python train.py --n_layer=19 --d_model=384 --d_mlp=1536 --norm_place="pre" --bias="all" --parallel_block=false --warmup_steps=200 --schedule="wsd"
Each number is 128 + 24 x the weight over its row's rms, rounded and kept within 0 to 255. Layers, rows and columns count from 0. The size above them is the row's rms in percent of the matrix's.

# layer 16 attention value, 384x384, rms 0.216, rows 239-255, columns 128-191
size [ 90  85  84  75  87  91  84  87  88  85  90  84  91  92  85  87  94]
[[113 151  67 178 108 141 167  82  94  75 191 167 106 123 104 106 155 144 152 127 135 119 123 144 151  93 172 169 102 156 131 156 150 123 106 116 154 139 143 140 174 164  97 136 115 100 122  93 150 141 145  77 142 133 164 136 153 130 127 146 127 143 112 105]
 [131 164 120  81 163 112 127  86  93 149 155 152 111  99 150 158 179 129 139 119 103  89 143 115 146 114 111 124  87 139 143 156 134 125 102  73 164 137 114 155 167 136 107 116 116 137 120  87 111  98  98 128 105 163 170 128 133 183 146 152 163  90 149 113]
 [144 129 128 121 135 128  89 160 117 164 125 125 156  99 125 126 147 161 122 133 109 149 113 109  91 150 115 130 104 132 143 100 150  92  86 129  70 139 128 185 114 116  72 146 165 151 125 137 152 109 129 137 151 161 129 153 107 143 181 121 122  79 127 116]
 [113 191  97 130 127 114 116 112 175 137 131 105 192 122 144 139 127 118 111 151 137 177 141 149  97 155 144 153 156 131 138  94 127 144 139 108 145 106 144 120 128 117 158 135 146 138 141 139 106 101  83 118 143 183 118 159 104  99 142 153 131 123 128 125]
 [104 150 136 124 122 115 123 144  87 113 101 156 114 132 114  99 162 170 146 105 151 163 116 114 159 139 127 117 132 152 152 155 115 148 153 148 126 133 129 151 132 157  94 157 123 160 119 138  82 103  99 127 118 159 161 139 103 126  75  91 152  72 176 154]
 [144 136 169 110 171 133 144 155 139  96 151 115 141 140 169 105 161 140 106  97 132  78 110 215 131 116 141 174 105 130 155  83 128 137 118 155 146 108 131 108 150 104 147 135 135 145 131 110 112 111 129 153 103 159 119 122 139 144 142 148  77 117 136 113]
 [144 128 128 140  82 122 125 101 132 144 139 132 131 158 118 145  86 136 156 134 154 120 123 131 106 113 144 127 145 101  79 124 163 142  90 153 116 168 107 136  91 158 139 160 106 154 102 164 129 180 115 131 169 122 140 147 104 125 130 140  98  91 126 141]
 [126 150 168 128 142  93 146 124  78 153 133  79 160 158 157 131 131  90 126 177 111 126 140 129  79 126 128 145 142 112 123 128 121  98 167 112 117 105 107  74  92 110 148  94 119 104 153 127 138 106 158 135 123  89 100 120  96 116 166 110 132 151 160  89]
 [104 140 109 108  91 105  87  85 155 117 157 121 161 154 175 113  92 173 134  91  98  92 126 103 137 133 114 118 133 131 155 114 119 157 113 123 131 130  77 139 128 130 126 109 130 142 180 132 150 160 100 145 118 147 138 145  93 111 173  95 138 130 107 114]
 [153 100 137 119 102 128 129 123 170 128 138 105 114  94 114 160 144 142 142 117  95 122  92 136 136  94 138 131 108 102 153 140 157 142 134 119 137 136 104 122 133 106 136 161 134 131 154 153 122 118 126 118 132 108 112 120  72 126 113 196 132 171 114  89]
 [133 169 112  77 127 105  94 118 113 138 156 130 105 142 137 128 117 152 150 155 139 115 127 145 110 133 145 138 168 180 113 142 156 136 126 114 149 105  97 108  99  87  95 153  81 120 174 132 142 149 122 131 132 170 123 139 131 106 132 107 152 105 119 105]
 [132 118 149 122 118 100  74 124 134 117 127 122 119 175 121  97  89 154 131 135 139 168 119 171 120  98 122 117 140 120 118 140 136 135 152 102  60  95  68 136 156 123  97 139  94 149 155 134 150 151 167 141 144 134 122  97 105 114 178  83 118 125 124 147]
 [134 106 173 107 133 154  92 113  97 124 125 125 136 145  61 155 142 106 170 173 137 109 107 126 105 140  97 122 141 150 131 125 100 124  92  98 148 103 165 167  99 151 159 134 123 159 127 142  60 169 154 126 133  95 119 115 135 127 125 147 115 127 101 132]
 [154 184 154 148 129 105  94 117 120 148 115 119 142 156 125 161 142 179 144 142 140 135  99  77 148 123 152 100 145  98 136  85 126 143 160 127 121 114 125 138 130 124 139  74  93  95 120 111 192 110 130  97 123 131 135 103 143 156 129  59 123 138 134 140]
 [117 151 134 161 117 126 123  79  86 134 146 120 153 125 125 123 133 144  88  92 160 172 131 172 101 159 147 120 142  96 115 117 129 116 148 123 127 120 121 182 103 137 143 118 100 137 116 134 158 124 109 163 151 120 104  99 139 137 139 118 152 118 113 167]
 [103 147 104 124 142 136 170 156 134 112 122 123 110 183 122 166 145 144 116 140 110 111 180 133 128 108 154 135 115 144 124 116 121 124 130 159 163 175 119 131 117 110 136 163 132 138 120 100  93 159 126  97 122 109 120 131 117 135  91 147 138 140 117  94]
 [120 129 106 147 115 132 133 119 111  98 120 117  98 141 151 134 126 181 127 141 147 140 116 151 105 120 105 139 125 164 135 167 162 127 159  99 140 142  84 147 133 144 103 107  71 113 111  80 101 128 122 135 134 163 152 109 144 128 114 121  71 135 120 141]]
# layer 16 attention output (transposed), 384x384, rms 0.2, rows 239-255, columns 128-191
size [ 91  88  87  83  91  93  91  90  87  90  96  85  93  92  87  90  96]
[[125 103 153 116 135 158 137 134 167 141  92  91 111 123 137 145 127 107 110 152 153 135 118 135 165 191 103 146 136 128 163 137 131 127 133 150 169  95  99 120 105 106 134 134 117 150 169 142 110 121 153 125 140 100  88 173 141 124  99 123 130 153 126 155]
 [165  94 185 130 146  93 179 153 139 117  67 120  90 114 122 104 150 145  86  91 127 129 135 122 113 135 139 137 139 126 136 101 121  72 104 140  96 169 119 140 111 118 136 160  99 126 123 140 117 134 171  97 129 143 141 174 116  98 113 118 108 137 116 111]
 [ 85 120 132 141 131 117 109 101 115 117 142 110 112 167 124 108 137 108 129 115 112 106 141 123 124 122 137 109 153 137 118 175 156 121 166 110 132 123 144 142 162 133 152 108  92 111 130 120 145 194 103 137  90  89 128  66 140 147 107 129 123 150 130 185]
 [159 128 129 144 126 129 126 134  92  94 133 135 113 127 109 124 118  82 117 163  95 105  97  99 148 124 129 142  53 119 132 159 116 123 157 115 125 116 124 135 115 127 137 124  96 174 139 119 157 119 113 160 122 106 139 121 125 135 125  93 122 118 128 107]
 [171 111 108 146 166 138  93 130  99 100 162 116 157 120 161 150 131 164 135 106 111 133 174 124 123 164 128 127 138 121 132  93 137 117 136 134 151 135 133 115 118  79 126 111 142  84 101  92 138 146 113 132  84  94 121 144 139 106 182 133 104 132  83 112]
 [113 134 104 115 115 145 141 112 134 125 109 127 110 144 117 148  96  52 123 150 108 154 123 120 123 151 126 122 130 125 123 103 123 131 134 120  88 129 126 182 128 174 136 129 120 136 116 104 183 155 139  66 107 149 103 146  87 125 151 118 172 123 154 154]
 [107 145 136 155 142 151 138 116 125 127 120 125 147 108 133  93 153 140 126  91 122 118 144 164 139 109 102 142 129 131 196 163 110 163 156 138 132 135 137 147 120 111 115 101 161 112 129  92 128  93 102 114  89 136 128 106 159 184 108 139 124 151 168 146]
 [127  98 137 144 140  86 152 139 148 112 162 155  95  72 138 142 132 138 132  98 161 149 131 173 168 130 108 146 119 151 138 161 110 130 143 140 135 142 152 134 134 156 130 122 107 137 114 141 112  85 165 119 111 126 151 112 111 133 114 174 160 107  96 117]
 [157 154 130 135 169 173 134 155 108  90 115 137 131  87  87 114 180 112 128 148 115 118 134 163 152 130 129 119 113 120 126 107 122  96 129 140 122 120 171  89 107 103 163 132 111 118  92 151 118 126 133 120 141 122  98 124 158 131  78 155 135 131 130 161]
 [135 137 116  93 132 160 153 136  92 159 185  98 121 142 128 104 104 156 120 130 140 109 122 120 134 152 118 129 164 155 115 153 100 114  87 117 120 139 104  80 123 136 160 130 146 103 145  79 124 154  77  92 153 125  70 138 162 131 132  88 113 128 147 156]
 [140 103 147 131 137 149 151 145 151 110 138 142 170 132  86 131 105 113  98 105 123 112 126 118 147 106 144 137 120  93 126 146 132 125 134 136 116 125 164 131 104 127 156 109 121 177 104 146 146 104 151 115 103 137 144 114 118 176 142 174 123 152 136 151]
 [154 158  96 204  99 167 138 128 137 105 125 121 150  79 121 149 120  78 137 123 132 138 140 128 106 181 108 127 106 147 152 156 165 152 139 131 150 136 157 142 120 111 107 106  95 176 106 104 107  77 131 165 142 141 168 137 104 125  93 163 144 149 130 113]
 [130 148 121 139 147 134 148 112 144  85 113 148 127 164 142 103 172 125 104  92 125 126 126  90 158 154 162 102 132 136  98 130 133 135 165 113 137 136 130 104 179 136 117 132 114  86 124 134 203 115 152 122 138 131 116 108 121 158 155 125  98 141 139 150]
 [131 137 132 145 107 100 144 133 156 148 139 178  81 119 104  76 128  93 157 163 102 148 125 149 121 112 124 147 142 156 140 138 165 129  95 146 114 144 139 101 117 132 143 127 145 126 151 158 102  73 107 151  78  82 124 144 125 134 110 174 134 162 114  96]
 [179  87 105 103 111 139 126 133 114 121 147 116 132 143 112 164 100 132 147 152  59 121 101 120 108 139 121 132 141 179 120 160 101 140 127 111 131 173 102  94 160  83 106 144 153 156 125 116 115 130 148 126 104 120 112 131 120 116 136 145 142 107 165 145]
 [ 74 136 130  94 130 134 113 143 127 167 125 107 161  84  86 152  88 113 113 131  86 141 129 112 168 104 150 149 136 155 119 151 139 114 104 138  76 114 136 108 123 117  98 116 146  94 117 115 123 155 100 164 145 130 165  94 125  78 125 123 121 138 123 148]
 [109 127 136 133 173 113 144 119 142 129 149 140 124 121  62 138  95  74 138 105 151 107 148 123 135 113  85 132 122 131 135 137  98 122 104 133 114 127 160  99 138  82 125 171 132 122 137 167 142 136 129 134 116 112 159 160 111 152 146 143 138 115 113  99]]
# layer 16 attention query, 384x384, rms 0.164, rows 256-263, columns 128-191
size [101 100 104 101 102 106 100 106]
[[123 135 140 131 135 131 109 152 172 135 133 100 154 181 129 176 127 121 165 139 111 109 109 119 131 137  96  92 125 114 157 148 157 141 138 139 110  83 113 136 118 144 136 153 115 114  48 121 154 130 119 158 133  90 132 155 150 109 139 138 151 149 201 110]
 [117 174 155 140 115 147 105 119 133 120 140 130 143 101 130 124 100 104 126 144 126  88 167 109 112 168 130 158  98  85 131 119  91 115 123 136 133 128 141 142 139 140 161  79 165 105 119 122 113 107 147 137 145 169 130  87  96 151  94 130 124 116 132 146]
 [148 114 127 121 131 135 169 130 130 141 146 130 144 101 116 133 130 103 152  90 142 134 131 116 130 128 113 137 126 148 116 122 116 173 160 134 168 171 107 132 170 132 120  72 130 126 154 154  99 166 138 115 159 134 157 118 170 143 119 113 105 122 134 105]
 [ 96 123 179 124 121 151 149 153 124 140 120 108 127 104 150 103 133 121 159 135 102 109 169 128 122 148 157 123 105 145  83 137 116  91 172 149 191 106 149 150 130 131 111 156 162 131 117 100 124 132 160 119 107 121 119 135 128 172 120 119 150 148 142 107]
 [ 92 138 190 155 122  77 161 126 135 116 148 125 155 115 154 121 132 123 119 118 118 106 154 147 167 105 130 141 150 145 145  87 167 133 162 159 129 113 157 140  92 135  85 178 112 112 122 115 144 127 133 122 131 137 144 117 121 142 110 126 164 119 132 143]
 [122  79 136 140 107 163  89 116 112 116  99 159 139  95 132 163 133  98 176 144 130 170 133 108  98 139 127 143 150 110 130 105 102 123 144 131 148 173 117 133 117 118 110 133 122 125 145 132 118 120 108 106 172 170 129 120 153 138 162 120 149 129 123 132]
 [100 113 116 101 157 116 125 158 167  62  79 135 117 123 134 152 115 125 103  93 143 130 152 105 134 114 131 179 172 134 151 160 120 159 132 138 104 108  96  89 156 154 120 111 152 144 155 134 127 155  84 121 101 152 113 119 130 160 124 126 166 133 151 118]
 [104 116 124 107  83 130 161  96 172 126 112 142 142 111  94 154 138 115 126 138 136 119 125 136 194 133  89 157 115 120 114 133 133 174 117 151 126 124 141 117 129 167 146 172 146 122 128 127 139 122 127 113  82 175 143 137 181  88 175 136 184 165 139 116]]
# layer 16 attention key, 384x384, rms 0.165, rows 256-262, columns 128-191
size [108 108 103 103 108 107 102]
[[143 129 179 158 135 157  87 143 156 109 122 110 147 183 124 118 110 145 141 103 103  87 106 143 107 147 132  99  73 120 129 143 169 100 125 125  94 117  96 145 102 152 125 117  87 123 138 119  94 128 131 120 120 120 126 140 131  75 111 133 151 205 141 194]
 [123 104 143 136 148 100 188  71 156 160 130 106 132 114 105 137 159 160 129 110  96 122 146 100  72  94 125 178 106 121 139 141 101 164 145 134 140 133 149 173 143 146 112 121 152 167 125 157 165 155 111 123 117 160  80 128 174 135 109 128 104 162 141  98]
 [ 89 110 102  97 112 158 132 109 117 117 141 132 159 134 122 106 115 165 124  90 119  86 113 122 123 108 111 157 144 120 107 141 161 195  88 133 147 130 117 146 128 131 131 121  97 121 113 119  98 137 204 123 107 138  95 154 139 146 123 138 120 114 122 142]
 [125 113 123 155  99 149 159 152 153 117 133 107 139  89  81 105 110 137 152 133 117 124 147 139 133 109 112 148  83 120 109 117 135 138 113 100 126 139 117 130 131 145 156 132  99 120 119  86 153 113 165 100 154  99 164 104 130 145 114 131 150 107 150 158]
 [116 129 111 108 120 114 128 116 147 127 132 122 129  89 135 134 128 151 139 118 104 147 133 120 145 124 130 165  97 171 125 168 159  73 105 131 158 154 125 125 104  98 136 145 131 116 160 138 135 110 121  95 138 141 114 138  98 135 127 124 173  92 130 136]
 [ 95 148 186 156 115 145 127 114  75 123 111  82 119 118  86 125 172 135 134 145  86 126 133 129 122 117 113 105 134 166 151 167 136 123 116 137 136 142 120 155 130 116 134  95 101 145 111 115 143  89  89 156 194 134 138 128 117 111 145 157 126 147 109 113]
 [127 116 144 149 110 106 128 126 141 109 122 124 125 141 109 134 121 119  85 127 136 117 140 106 131  87 183 173 166 157 127 117  95 127 127 130 105 111 156 134 125 126 118 151 139 117  76 151 120 189 119 127 149 112 101 131 112 118  86  70 131 115 158 103]]